Part of a small language model's weights.
Architecture: RMSNorm before each block, rotary positions, no biases in attention or MLP, untied embeddings, normalized queries and keys, some layers without attention, local attention windows, shifted keys, capped logits.
Each number is 128 + 32 x the weight over its row's rms, rounded and kept within 0 to 255. Layers, rows and columns count from 0. Numbers have three digits each. The size before them is the row's rms in percent of the matrix's.

# layer 3 attention output (transposed), 192x192, rms 0.65, rows 99-127, columns 0-191
087:137122056199103130178139123127123136126169147127134154118143162106119130123149135061077099139147112123057130105105149046130108129137146124163154145149128096121093130106150093107118121124124212100081146158129129085086115220158065116094130140082147152130159165119119094137125058093123177116148166166137147151073140160184176092146140105142106175189119113144112072155121091078134176114067192141090109185134142127169135135178086155157136128111109153110151126102167168079166128187096118095099158118161138150081052148163125075113119135083141175107136147149171181128145140183140139166
090:167089158132194177119076143071111127103170158135130113152164109107093125084144162117122183093148085125144180139133125112153136107068186108141123144081105146121101097176172119136157122048129090131102118134117211153155093170170073130150187147122155075128131116163235103129158126118148142123129158128152155063094136134093114154077098146117099125103101118110115161129118160143168094146128070165132138090140166181106138113155148159124161176106094114178106110142102173158077121120151117069118082089076148134177173147175122142188102125098115084057182115143105106151095164129176101122
094:152075043085127100095133101179155129081156119063148088119095039114143149087150122101114151174119132111134131126115148151125180127133145134142188091116084199088127167183087118127138129114180130143074133140102104128067143145104120078082103092103066097104139090121145121172165197144066103120115109151089042121129169171110137185128114110127110181090156098086166117172136163149124118107163172125087140104156152082116121114121147117169111115123135168125089078124073154132128119080115158128176125130163135174126144136099101110158121095122120107138077135132136061102189150077082074088
093:096136067177134108076164177190128097115092138105174102130158082136142114123100128107096087097119197162126122119078134129095127104114103173112121137138172150170115114119095154107132086155098129139081111088114111111127140060149151112138128111093096188130118114156164177141106105164138142145160082128114114111101110161142112068124100113154139112183161174158119129158122130114068039159148102109107149143158100141109190063114152106149149116085074146118153178173161153200127151163124141176150124151107125139133110138138058072127106154170217102120067149174128153071125067146171166209
086:159171108132153156183160129127122153165079141189088155145091088193151171108090170129144160116106113079138113147145112190137147154105180156127114123090102107145109136121139071107049134111117065120191113126100135138127130073130150117087183123077125158148115146103133146114149107127160103137155116073222160122119136080157111137073163129173098137144159153144141155089151120149110135164121136113149089099117142159145063147142140103140102097188158131152075161141123077092111121108178110219122142118199137113086135121179086146151183154134141086119207105081145133070090060123108074121
096:110039134178178138108117101165150138126144114120146162103105136166154082130167161130149077088175094108150096164104151110115170143115142123110098106116141119128132182077046068189147118149126158068155113120101151151106094158121092159144173193112161176177130130101139117135181112169089128143132040144156156133138162161117158135131115159136083116126201099178113075139131167170077202227130113181119120127167096161112101114188119102140136161114109112108122107110092120155130153109130182074139109150103072124160109087137152147120198094145130085157142093099098075112114165131135129125
085:102107184158062133104107118181181153067099155153180166167145095091157146187107129182135112090159094143135165167097147129119091105087063108108089153076121080121170181093072152100139156071138145128126143078090136130161091139143109113156094139082135140125111107132186173107144111154163170183150151166125156168101125114058115145110119142095138123095161124139183076171103167096174100068154134122123150127104135175105159063105121108109129127146110138150106126127124142087157144148116146121138121198088114119091163131178127087074146154085126204083146120164105086101159161184111170189
094:108158126136108156120139164181132143127143109166148110095170107167156071158115069133142106146127130104080165121110126111150151118152084128095170145148179054134193064118162210079100114126132127160163178138155122141120122142111113084136130100110099122106119139118135114141083106137105201112122186174147064126148139060196092075115176120088111130075120098149165158078108112099091130128145132178083083151194104152104143105136156116087167130145138153101112111116139121172095130143092149160059158134178135180185131081053125073190130163140193122134134177129139125051148123097124133144
099:120105164060164079178161094099117157134103096098133126168128154144119112105131114059123132076095130086159113188151104148130184213096101118119174122063136093134107136144081056144116081169157100129113176147116140126176133187125082152164162163130124207133121138109142128156148110120126182105118107083114128107155095147088034076127136108185097105135093168159109110069115120106065180190077124127131139118118138115163116157121081082114105109133172112118080095107118141084198104127161134139134170095154142158138166141138156133205180130168134117114130118120095146124074096114096156092
099:152109136124123122149107128142096133112100064158079129121137103130123149082092114148145130134136088125238167086092128078128109180101126091117127144093163203109144122092121141120111105114075086052110086163123117190102171176148102175086117104141169125119100109155134161165087135153126101148137143156044097092148160180136133123112132111132171097135135056179164087147176141070157148136084155104054110144143148133126116137134162103066101140140119144126137153132100066136096169072124113156168103104148144086164112186072157084134136073085147097143178054122105177133173106086133129140
093:116143154190114100108125127132183220108160093105139075146090151131129099091136139175144125134138190141073127107114109162107143137162183147097103099129125186138127169099094128165087136161170112128099088087122103131113140134096167166079156114224163116116180052130134171115155057164141125123100138089145148155133065129094115076209141153140181080080088109117109136158157086108096148079196104126108134132125115127202080212151115140115157115141137134137152135167114123125139128125127114076130101137132097162173114133143123124116072110172101122144083050104118106164122089131166105174
098:144083116153094096151132132143177124130097088110116140115080063082107129150105100121129151100100116106113073117117178110134130121092092085120176152142113146188166152098176102100130211074155122147106104128116154116077133153129174152137137094087132142155116071127113056090108146151170121090143121099079110102120116096110120116129141127076098155172134096075151079134119122146146097149107203136115104158146117140097073165139184071204119074126132131104044134144127156176199129132106178155143154079120133177144082135162119169115133157145152135093212132087124186138199141133054122167
093:112095163160134158130101109026119145111160116141151123126145078119141133171114134156124151143145103181098101080126096133164152119079091100092140177115165145106116114106146171127114182141093102097058085113103127116110119102073119186115183132144132078090132127148176165105097134122145117121097124100120164073118151148070099074137161113164114121118119055133111143146140072088098158144128102137219105110138134133125205126095124099102170063098158105132120107163131128167089104134097140207088126166115096120116084138139099126180142083191172137172113115142075165034145059158096155124
088:143157168155104117177092176114114072075129148151105140142137120148098138111183123097085084100078111130101155166158100169135147173087096137159162094099150164135105170084103149059158107159125115153124122083159145055166161205121076115139125146069106163164119113137138149111045155138132111110137118097120140118143126122083154154063174185144129109136150124121127107148081158176145108152094145125069116061074100120142092123112106074134139119199163161172111102199066130149162085107116093186121103101099118103127174111192149098069145159097142133128163087130134087174112097133158129176
086:129084131117071119093141156117093163126142095150149102147125162147132172131117175095108093119130142113154152074132143112093120091122169097118157124103122089165140151142134124151124136111050175163105138126156082130125149124085101057153096159121084128088091128176106183118152161096102121126154127098090147140139182123174096197132106132184116066145145173092170122138136100168069153123050106134146069123156137140153062059140207081145147118087095160057178125094197128126077164157130153166128126132173098129064145113092141189090125119116153098122118121137167094193140110157062119176
093:140057138195099126161116088086122139170150046108137113130102130093066173114147103171090193140128152160100142100140093059170161167112120166086078155068144144089146141091136115173085144047120207105111086163132111097111142146080119113098186188153161145128143150146125129125122133147150102148134040132191128115145115114138146159093120150133168105178114172103193151125117143156078164132121122161137131123111135138164098147098111149132093174102152147086160170108058145132075142131119068141059113102128169139127112138139093178126154085155136088112132092117112111130185134112082109074
093:129197185181174118143084104168137132151192129132101107132116147140154090076092121147135100149147139177172132134083120091083143158212132077108136136113161133102084075099070111121125109102082070185121159174118162118080075135115103075119075132065122088172118185084185214137161152142102122140114157096144136138149097106139128135125151111074133132135110143196184123122127095174145171174151163150156128146071135116160092119110110168158077138139172104125160132117122128117169133104136142161145149148150107116129160149136176136092150151166112107138181181110147043114133052099147160130
093:121102055148147156104119064135120155134152131134127116137113117119118107144132147180131152139093133128082115159083112122137069117185178105114173141147040143087141099118113130103075090121113126158184126134147158142140105196109059170146091132144112048150094108125178172161136135101140168078114080187178126114120104095131103072119168111146144089181091100150133123126159099156135165142188159130117093151087117165172132115111094114080148083172166122109170142169079209100206118050150157129111156084099124148113133104145149086097057136129105147105149103106142165118190086121168134147
093:139141104125153104102203129125128138128117137109091124123105138070130132180078121135109172214075123148104100124125074185073103089110136139175074127091116131110161075056123099163110102106125155112163099097130147144185133163177179153116140104154139112171120144054130180175134083071155078101110126077142153118100114170167156122119172149083175128185198093133094121084128100166149143106107155119148116069076140166109156114095118145125099120130130118096178167143109088143126111143134131183086114169151144094075084162134138129115081078117116121085185114121088184165111172103089067141
107:162143154135170111130144128159137128098132134116102113102079073195102153160145141095192141128171061137176129154140179130122078113135175135103142096099126115148179197140111138089111144135112152119133123138147153108131142136130147143109106112042200132172171147076080120082111132158106132089138132136209126107117171053199091065119115141131126077087186119148146128176112107161131144112119087096134108129117191190151086181092114151092075108146127083127152166121109121129109156174119133106117124158173087109147138116181132159173076129062101127083140137123125019097152119153079122124
087:199083111084092066155088144124094152054119128169138174120156151141106101124174085115137107131140178116152150089109094084148198158117106147135123135118157116162128124117151194147113108117080107144198103127098107115134148150147142082111180142131134157216130078139204150159153127046122114088134124068142129144096122173145159130118178137112086135121158113149151104125096118105179111179115100174172102124139112106061159141131170119158147124103117125151156137159156067160147158113151126156159122155091105051072183165091150054134183122127134144156065165103187124104087086127136117123
091:116125095143127070128135086124101123181095160172105114087112153127150171145123141081138167150150123128096133100110101113115128145160136146099157150099182133109110181154164089103149155203134134119111083101093123091088176175128136124052085145067077125186157151078086088170167139132094077096109132099119163120103151143149146134109134139161095170142116107139093069120184129118159142117128201110148141150102169134114117198101126149188080080095152105155137165140144129137098133137141096122177144184087200123112110127108126121040135110170115169057101197109150083118150094128166127032
101:137127131161075065055138142105113152083086095132144094106134109099136111126095058140124086173112149089130126132103132071070153136135076117159085134113113120120195140116133153199135119115103117183137137114139120159105160171158059123125127158108118085143109092102121113134126143087117118140153169084199127159130108101121081170127199119139086124123177176121123121119116062157148153118160128142095060127108180186140109166151152125132165075115159168131148122101112198135099095124089153129185105153072163134131147062133210179127182121088144119084118124139088167126119199078144160066
085:112161090109127076154122120107142192170174103132102156106151138157084112134097110146166145118085128141072141150134140108124168104135161074159188139128112077147112135113194124114137188076118146144096119125113145133145146190134104124176115187202149123114137156084144140106125150100125164118073141155176151127131160140082037106150126090137138099090084100090116107109101120160145094167107139127091122177179082141142109113199125080120169118154124151111120155074101102174173156088119081173071110104201130173103102188129100098106117136148104111101228060077123117088097131098102131170
099:127159108133077208182143177120095077150090163126157104122116189112158201119117087126120150109126119087096091123162111129107173161126082147143085109089146066108120113099140172116116079148169192160103132102111099118119182218144125148063109114108094135097076129141084174085091129172177153135096170125185135124089157138142105122116099123093156132122106145134095145125113147126156140099129115122092152099108116148138093075119069146086175143114149110145098140166156048190145131134128151142147131086187102157172142106077119041121092109125131153113089096118196105056137177144132102096
096:187093138149106115167113100087149133063087089137099096116111148086137154068166128160129116178118141113124137092143132069142139122124085146129110116107156127141190059132103088230148064134151102191196119090139100096095160080141184178106082090166144142162176060144199127114071083094116156131153121117150125120115091108198123135074134139148120180141135136098156175078133121081159110120157191177132094151159108143114132180122117105144139092179128188173061135121090142153170085091163178118083145149160078136114144125103126137132117118118126093153139143102128127126102097124114154153
094:120147103130099104165098163184121158107180193167150139133131183117148111133097079135133136121151150150164119082133113111150155137122147127091138120147054120121150137095243142142061192068144164147111116106094130166176063135093092117102162131173100075089147127132172165105123160143119092101084182142152145122175193105121152084163139135126057123104116148164155115144134074150097111175099095132125165169126087112158082093130144109138118122093189116146109126131144129082127146069123071130138140206132124119134141125149086152059184077187096152162109143154172066118147137116160163112
099:141148128123171111120174146058178126067171107094109130080109174132116110151134052076111126100108138108145128124078113160098114200134140053054108106119095131125152162127146085062069129135126145133131089139077140070132107080107123117118186104094134136173072089210140118147133121093164118162091171137123142127083180195136090117073149145122096106142083078178130142150121097114128118096112134123093134167153166177180133095123121165119143134173113111110143091164124147107196137104080151145222163127093141123129145150172134107159150076155152146127099103106136175142080085093148109104
095:116152095157110157123153101144124114151156120125205141138121102143110123066159127150129101108098101121074193147139148165158119158101194147103185157147071164098103116167151119115079060174225122169162131091116092125173151156138139103142124090120202170126128085152116043137165071117120098150130087093123157101080033173121151139131117178133115113158129164168115112188141099173114078124145082171129108169123091139142111130103127180176085137119110137135168116102108153174110144150149138144141131159118129160196107130137112084189155180122177141148137101207111126127112083110117165114
# layer 3 attention value, 192x192, rms 0.0879, rows 100-127, columns 0-191
090:181139233107123136144126117158097141136132168077141110078098114109146145072194125164081100133131116083133092148176125102159144169102127186182173148090079100160120134098048094156139206148139181097130086094162142122185115177151167144148139115167145118086103228134202144151188120117125142126148085143152133119128098164113098097093151094152136122102131140073099124173073112174113113108164121162124165137141134107105145138147054110072139141147092130109121105129125089133074142143117115063175110168148129182122110172161100118099125178095160131109157170114143131099139074144138110142
094:103122101149067134111098122097118111130145106102106163129092119092093122094063054112165113144121152124169122119063111155183163119097169137137148192139165138102179082099101102126144155183141053154087127110095093107140170116098130125150106134063121081119149114153099067138173191157125189134150131106085143119113200156142148104065087107110107109121110117122099161106167154138150090161163119114134131145116157081075056124169095117118155187136153082108180085155089092118102181129112115192121130124111094125113114130115169098088107115103130061102071182104087078131181146092190112135
089:147095155145136064162139116143155076168134107136101095139132149132101138163191139130136072156101121159216185148158097125117097124167114109097092139146158172186119171087127119125070099104152121180206154122127081136189138136093121166133115169095131132126169095093120089158170167111082116156105132129123129184082124144112139115172108162066083121133069076169108136124162112126084126111159086124110105061135093161082137164134077057124133090143117175123106127160164166144131120123115180158109117124146098086116066034111108169093158142178089079089081156142125141135142105174088141151
092:170094121143108074159113135114142181067108119139143107139161127118192141155142166072117133150180142145072145160186148162128129128102120067149150139080107107112118123186098131215119122085157176084116087074106166100124157129080193123133106189120147163130153074134111128160155085151070139175096150134102172141150117093185125059079196179121133072184104091140202094092140145127127153080097135192121091117114122133110103086058136154139141156140148121147099119157102090140199130115125120167126085084145138136144160130100098183139141087123099122167136136113077082100103135151137139110
097:138062165129148118136135139087116153101137136116128196103105165111171136161156119134193094151158105137119163153159145114075163163040147118097134162148118180138140140130036172106135122135150145107095130134102145111097117137086059068120019081126162159106105104198164135145146151163120106072104173099126069154150192111114217162100120141133120140115122159138179141098151121115099098132131046098121059159135156142163119146110146108127135179102130124174128101119086123150137106177160123154098117142127199111149165139110145126121188159077102087104154160145086089105146107159089136141
089:081136142156105092140133125136116144087139136150123130102096161140165169153118130138151155106068075127186191113190044085087204176075143151165137097100166141162146166122098137131111076131118135167096157136147104165095142152120147095137153105124086119076146093133135089120129207188118128151146094132118131084153114139133160138122157067134092178140150152122153097182187134126143111100173097107134089150149126107171165176089099148131145147175098188099118117162110184158068091120050080144126172129097067138118119123150137109167089099073043110096167153134170165144123125096127178118
094:139107149184093165133156137202144211132130152152170191199136152117074109160165134082173082147080135173098050084140118142131155141155105119102123091174088167064167072128143137164112139122121069162138064191175096134141140205116175093147138142093131153108114098117118135086159122157067135144107132135169106096134121088125136114155118154128142112126175171199110152153108173191152119151120130058159138149112091163100140184126132119095118092102147124175133161149141112124166152120094168138134160097146100068138100118133079128147108101145123158164141201116132165146183112099090139146
098:176099098099124174109120156112104090102110148095127120116161096105124104076116136134108156104131105114078132151144104173112175080179144073152058157124090089103138156105105157141078147102089112139083090109082118088150091116094097100188091068121206144107083149162134139181119077158164113122159132092127136151136145118115143182095121172160121108125081099224236060105131147118084093151092118196146106122111126204146146099117175120169082141115108137159118104118136091117129157140143151142112089090184179176138094163160117086090116125111110151123101120137141129049093125141136137100
101:115095101083144148083093115202098135134176106139137173135133159116135144175130139159142124102140146126173113128153133124076107076114125141100117112089088079158148111142093093110050149113112152115164104137170188155104136173102091089111137098196101112149175072086128182116079103141131133200146130070091074136091157150134148131121145133100185158124102174088114129101143090106127089173114143122095094192100132087103146124102128101059136132176156063122065115136204188088101148178122096175112151099122159113130065153122132126157167101158170128193105147058099100144128155150095096104
101:132182097140137113110089107083122132125137085188112160081147189101079083150116120165068100171135121101145123142065116124161131119142147150147120151094083123185092193182170112143126135119107085151105132112136128155120125109125068170126080173133150138133103125148105111102112189200166158101103106123156117083080127201104128170110079080121099129150140120139128146175183110085139117124182188178122103130166100227121118138136144159121060079101128114118176091116105089070141079165102155173068089151119087084147136124124055181134111121096101129158151110133115173109150118099155113082
099:118090116206163099171156136125135175090103107137148164151154143154086118092118136104133168134106145191159140176152122131151135044140124097114120112139185180126168163127158094102117108175180126132071156146131160070137130103119091095126126140140130122126154122155115082162169167128150170079168197177121149149109144114144135067127148100096118099080154154124147159129085148219170155060093151111115169123097084140083145112114085021083141130125161161092118122240094146168109147157104098174160168153169130131104118137113101146130150143141174077108118104135159126089153162104160122126
094:113141140167032144104126126144167096037152156161111102116108148157101048153169125108093160118085112109146156149103073138176130147140125101131156124070173096085177132164132115118135146164137161115136124148178136188176169155098190153074164124147131117097191140122142126154130143128125143150059115124157086172086093134111140132156058159100105122121123170179179117135174065152070132143136151156098090140088145158125148162125118071112099144144161147109128164177152091083145110177204200104112137125117118150113105163135104196112135105140127145109042096112105126088149088147163126153
096:209117068143134155063145136125158144114057168134127113115094122110132153188210163114112212115171175088166118136154146127045103177149104150161133128080141074134100139110100118127082141118116132066162143139102142085159108122196137132150121153165154139134121143110188096199087153154140169146138118170096156170113082110152124131141150102169156134141110165168147084150166118179142101097169099099155147095142159165166064118080120088165134132166150110097122141190198134155149176144096119140136169128123141137051143121081152074144112137099111141154133126120113153106119183068118150155
091:132070152106054099147154107159163101148119159133069106091150121124108119128128144127118081128189139124103073147123135128093185161119147103131125162161102128097090060074150127122127146122153111101122146161124165206139159135196150083158192154144163144187212145114068173084163142154119095164144116142139072128185069090169100082068146176098077115115100193179114069086131166126151135159075171119166158129178112105106111129109133106127090140137143195152114169103169121174140085120176084138120113139125139092150119112168131118119131086133120125098056149138101136155107172126153143161
097:211168145141105184029169163082135103139169107185116114149168101082121177154085096170118103112136122076061090114165156136115114119126135133141154181077100159111113074139097066090130194132159094134153148126095104130095175125113109119129175125164148106088141136147163163127183085119104139103142144144079098117148103234108157117090133172143174135108093134116177156157155181101147152135066147177082138157183146131140108115121077107080101114119123081130118108146124125148120124176126112148126148171166096118119166110137137194142146156140104190072084090138154106109099150158159102146
097:132156095139143088102152184176176136098196130128085112092117103156138108181141140127102135106094071099119114114134120088172155103065114178076120080126075094098117073145155165139120150174179057087129141140141062144113099143130110126160128135158074118126116141057163162171129129134149197179149135087166095185186143081170152163146118117085117115166124128093162099105144124078124125154115113120102059054134156107106170141091096182121158094109152106091118161099171131167184097100076142057119142087105085100074081118134141111099131126130121125165173151090087132117104164139098111145
094:141188177114161097085145118144147127086122087123143107140136160122093172153093141144146079159060155147113097106103114110143177129131127155131155142069156128157141133116146119192100149163183139120198155169153078117183143154173184099121107170149147081118127189149170111149142148156134071140184188197151139151179152150125142141145133119150172113133101139114189076171121088106182111149163177133087077138151156112130107087142072200102104091128145075169183105175172136099218115119063112126149111112118092127168126122161067101121132137123165055096149116132139150108114122165115105132
092:133141173134122122133111169140157137149149152108162061154111119114171143170106192141126132109121205134107164064098125146119123112125089095106094143074154119183099117157136152107153071113117137177117170049085100106134073127101170152088126103149089096166133119180122073161079109140119125205154174161138135196145109144119133115137109121163133122183113136130102093199118096133140203064154140163113092178111141113120173129147072102105125162206095145130129113127102154154158116089164120167106134083102132122113165135152108151182142150129096093169194067125174127213094110111159095170
101:104107107110103114166111127090177142154131096122168156121165176152136224147159162084119144097111054100077178072143147134125128186114088096135120115095121098090141122112120105093158139122181163124125123159132210136082141118176179114157112157072107130119091144134092164116188101137124132120084145076150114086125135141154093110103136151053129140156097166121129188147187225131177105127170084149120142141147084149093119034119137117061096109111097158150137155103146098169106126130113114104096147115084091088117150162166090123166104077088127154122118107071093119080155100106136173158
092:202183176149166092095151160159118150094173160133114078117138107107169111145205186117126095094145100138151085072158109173082094142113125132097106160048112157029111162139141102136187143128089116143087135091138150138170126141090110141143122096159158112143159119149109116114121119118104127197111144144094171146125125030116153146102143173183095159126126126185052153097138076158075148151091154104104145130145176123166118113054131097157184085093151169171085153170129152125136165095142150167135127161122102152094167172093144119092141085098108153148135141141088147114101089113107144140
094:130160093137098111154086118156121070149089121073057137176123069191182121149186107089087165127081085117112106076131115097115105139121145076122128116142124061154145122115194103123083126058126113128125186118108162101124137103123166142099099137102146066148139124116070115120131085048120135139164137125134181120115184166139162177131101155149151143075109125074119206187085154146126134152107088170158142089107167120144112062150093153175120170116172121154161117157139127159199105092121147089114114143087083161059145118091149136079149134143155111157131105174074118116177156114146130148
095:105179169151084074152123120166159125088126129111134132156170132101159082145133120159168177069093163179042121058143146111053164145074145138114121101112106073118179128068084147124118132131126093125200141192111153099138181137130194123214167122122105055149179112147087126156114098120176146126129136157151091183104105128126131170108109105125097136134114201206151106150080148144091135150143122120150168146132115133073087135140097084115145110124143088132167142138116142093102141088118172155139185128133105128128152119146107101110115101112143201100172193158152185172133149132110118102
090:138138132114121106124147112099085183158151143118160150097107165107115104091120187102110081159179168134113089167132134169160121161154141144071120093074090099087151102161155069106128151125080117114082146160173118174141143184116104130149088110209172107135094137154166111092141160185095122049134118161121151106160118103161109104130123089083152107097138140091159080109113084079133141057082135171142143125101127165081150188090163147126098133073204148132084101210145129134101085155150091142178123094145112130110156095167082136176134166123158073124123102082213112113121118106170126136
097:084104161121124197069151055115131132114062177118146158163200103156178190166174112120162139087095120122102165106107085163109148195133130102132096066125111106164138137110140117143077156126135126131159126171123162138097138156109073179150120151140091203134134133158088148134137102119080167182135141145113198083106093105182125108094119156123179100127126095132093110105139172140132108068116138135129127122119102087161153215171185163151129143180162156143102044137113084112108128099097121156120132136160148148085131105064080152172135145095082127112157120173170104138074144137181142133
099:143078159169141167163160134138079192103132089118121131130169146092122085144083134144140101103108193157091123060093111158206085087153096149117095185087074123123106140151126127157162141095110069128130048110094118048147140114131135112143114126099129118077160149135166134199065144112170130159057161104113123141124157114205130134089167159187161097097131106183059133140097130170118152171156190127154107169144090118127105123083145090162125089118162107117111113138119119122116115131129139175153083113168066080138139109116163186154116118115109158102203123150110169097150176123113158128
099:102174135132148095098149154162154113136168123191141087154092159115150096128135088136089129116119080128116099184123113095176147129110191159106200107089163101070059080112123198135134167169079099153060166176130171105127177153118121083108148115195162124131120108118128144037137108133070146139145126163182139128122111138114131090109113150090114139104069179125149147091204123159188157098081184131102132142147161166093090167129166136214138129045120116148121142133158130155170149131141182127135121166096149121067136151119104171122127158130141087115169138119096107103088133096137118166
099:170170130218143118097085108125105107083098127169114086181132203135144191133157096151101153111122124093121146168193111111103127133117087076142146066121165135144166123142144149139125175092095109146117158126121140124167159130139137135151176087148123100137155126143077076202171116153128158115132119122104154074078111090109186142195129126100143098148152127170132121112158097117183138145061086129102150147060167146132182130163131124178122048153161196076114063081129113097162138144122147122134146118140115151186127118115083135138135109159163126198136150144091132088162061173185095092
095:167137156119160139177111139160145135150096159097116124130118189177048124112148117115135120130144115089146071190139095136123090150142094114147084152145185125168106134091125106115175150133145163120192113111133108072160064130086162164124090190137087146198143132090138101122147109093123148064147120110079148138105094155120057094103180149155112160142111070105152169155207113142094110136154125131110110181100102181097125117149124180164128100093132149163176116073140150141162142137127127085158179175143112087190127055067023115150151121112095130127124133153090148081137125163111079125
# layer 3 attention query, 192x192, rms 0.0838, rows 128-135, columns 0-191
085:212098136127090136094130145132107147118093115152136078125191113172119134127089154130124102110145150114100147119130187124094075129146076144098129111183169150153140120104130135166141135144115112120113114130157057128128085158056113066134112188138127109071108130117130132084169137112109179097146119154161122143069101125118126153220120193136106066107126159084104082135138078152156169128165127110151096116121133072130102105120121147200103165081085126122129156122238135164107155149135130116117065126085128154152169131146159118115088206125112137136044149096165146129088114108194096200
111:137141132149179097138160126112195085109118161172122115126092134186134109125082136166175114187106130107156147171141154124070163159173125113066092127136078131178172139146136115166113139137109085132159113065170147064084136155113107115114182169143080073113110144142153145101181080081160112149193169094136177083171121148136071117160108101066153097151148164153120112138120183157080136149159166116158122131197144154193145175137218155152148179165139165127119105180145119084144151147118132105200138163144131123139142149113151157095127137136152125142151114118102078183128120167150081190
095:114133095145148117085163154119199130125076100183102131163156150154151105094123114201117085170133105173147118137154108119155120118154186153180123169127088138132088160108139178166112137179163157179101151149153081105131103177066096151125186141113166141058167133116102111119063192117126145134115134125089093105139101119121143192163118081154168084125139161113146155140083110138130091106093092125130115141044175136142137131101101205140155146097207148133073212132128132105045107167090136124133095127058150108129056144134157139138167159099150081119143143132132108149150127116149166097
089:116108159095150118098104148124182154090089125122132103173031123132158140143119128081122129179127051077147158100140122123200158143205147127128189058131103143096098146120142131121122135178124110124185146206139125094114162179155176121132141056108111172118161116117147128132178168149157105124108129110101091120082134106142164172149139131084111144142092116132120111091102094153180123161128202146167121155119167090135117127178087131158092135075074195073116141108141155086128139131148100144134135186163152081045195205087082099127137113113161111129161154126154126145134173133125123103
088:117096081179157087185152171116074153127180087097204093153158127157066134146096093140105208098102138117100150110152154114145110144172095184133169098151200086091119117120089108138160103136109120086117186132170119153173114111084135082128138155159113116089159091105112130128121106110087200132102125190131118162087152130063106115111151145151144081128094138101119083169141112153171163145085114159205110096099104161131184125140150184139182116139079131181071128091097106085143181107115168112139105107158107093203109077113116119115098128113132136155096147089106126152110107166114163179
066:194092092125167139104066128142145135187155130089173141133098192145139153107132129134162116096159152108125106112138132150120114144098127159198159154171105086128133087136123124119109135133102194127067056143109173190150126121175193136206112107141167099100115142056122119123114077109246177188150137063042134117118094126139140117125175120129185140125069130126147130138124120137094170129144168132112079092138127177095151109097173068160091081128120133095165111158171119184121175126132146121100147111155132134129094134147152138151112149147145169149186147135105126088199123121125087131
094:128140118129146078124173114135179159112132184114127117119063060111136102155117134113095065116105160147148185222199123123142102193103088103192111118101102130147062142112140126144143119127145104125113138136107088127135108147092093123134143049094119128144166189106090165108169144158108139089102106151090128182080127123162151075192163167086141117141140142089141114147129162108140124180134108091137130106107103140154167110075130092156149132138077084101104147074180165103139217105165149106068147140099112134099123179058107069102103116166173165124145098128104079091071155112102138102
097:102100135091151093106163094071089179186109137115127128124122091177144072167122128071127121159087149120185091104145104179147167108148177136061150164102134166119154116119164144139127086122127102159123113155152134132141161127124124152114100157114079068099103175116103113155126153213140077105021171052116152131143095143080080119188067094136101115105098151128068168095126125092099108133153097106128134191085182062164116138145091140102079100110137162160089112131076166166078137134119173093130159160145134126129117064136112155125136175095161122156106136101118118096082078144134155149
# layer 3 attention key, 192x192, rms 0.0879, rows 128-135, columns 0-191
069:060135135138108183177134151127119106174125118112127091126169147135042095200215164137128055139106110156166150161118092135129102110109193138117145148139166161141096147187148088091122180125101148113219108100164171102168141151126162178079169126116094120180158130180150115118129131099155094132159109097113089218120105128085144128107143143151118141121078153109140073137115123099142130156126113128135091127132140108117106118181130173098107085117099150154126132114092118119094152125089123094155169124213115167170065105116126169096112138205149154105169150099143094127102153036106110101
101:092131149155146181198107114083163118164170129149071114123128153101147144140108163159151119118131079133145127132141136132074145138137193103092146140064071120130190090149081173169088194125132121099132113057137115089103168120178141090158157133096117106129150172125100105162087140107105179171123114094113178043163141121154106105121054125122123088140137092136121110125119131152135133071146094114089173173154123119118134112125179125176141124069092171135129096166070111094157169093102106119132106132138140102158163149170128120137161163169188187159107112030120123126126127148138027179
093:157141145116089146075064117061200147112167117130161191149191123084131141142083168128106116112125106132092091121197106119157190136156150126164135172112085169125145123058139141119109154136091155102130135127102097077180113177142150157163143127083110176138104147108138097130137152129191112130083114152123116127130140138126165147153158110058128138136089133112137132100132139156096124095140116108156084123075154106128152093198094080126167148113227054192141143104133123140159164141133075144083170080088061131169129144164132141096122155156081133103086151111111151064113185102114187078
088:131146155090162117120144154185182117114127101119105140146111117125142151144162179134139123149098137149130159144094176092136138078248147119102161122186102186207082147148130145119160173125172100094123090124156150138156141119082164078139179101121097101109100098132135132112150135106107076132138117144162157166125101134145166166089068128064136146171157119148101129129125207150140094097129165119160131081167066126147082114194143144120168127111118114140108104120177181089095104088202109139186200062115144076099184147138091106117091163149145113128141168145114186157172118080108158144
080:092083157152113080095127127098189116108150079119127134126139140129134058137109188151154142208127089159153160094162171127163095124156143114178124086078116122172109121198154120124122157152117186137144133127110159150194140165130202111139108177122161177157097143143173128142136125147084193149168147134084113156124187124182063130176100174121129083093092129130115121091162139075076106089119113149145094144070102120140153163095146068095135137108158123113092155110139157216158174090138134073073102120103145153151097168153109128151093117206162130134091149122098150109091133164120069153
102:148141137164049064085066173097127137158087132076193176169168112141135161112144158087066130112176141132079141143139157188170151135097132173214152084150123141106139157117130143106121125161075160071114159172129165172130133090139135173140099142172122117079107135102115103157102167148159193155117114171150118170124153143127090138135189126177128138100136119116139128146152101098141105171137155116094111089144079074072169122123077096120167104157186094109156159104148121158095128138192123114098111121083113081127121144136116121150156174171097157103134145210098163045145131109095167102
079:145145096116129194167127106080191086111154089117140156144047115107091129132130152120157095113155139167130093130161136130089166114140184127164124092132090176103101190107143115119099142133079098139192125145210130209102128150081176094096183134088115148160124154123149177134154160165160064190130065139095107119140117141123067081106126106134127079090093168087160084090134154102110158103130129069127163091085108117112180074149160098109120110096135080110173137152084096111150120096132097074125132142098143087176169166134167091144081169129156167117156108188109107125134178126100117164
092:172136152107111127157117091124188134110130124156107147113079138163170162118106136131157156111137166126064098093114110134150163104128146145087170090135079104122182102178117154129105181087155160180177126167103132131172139161135099160116084157143063176101105196146106144108124159079114155069135133158124125124187118144078108118179143137141133129119145126142059141093167075106084162171143112117192126072187131101126127096077149110142106092180094082151062117098084068109113083082122107145196089165136142134132190055157127146173128106100164107128102084106163184085070150108145135130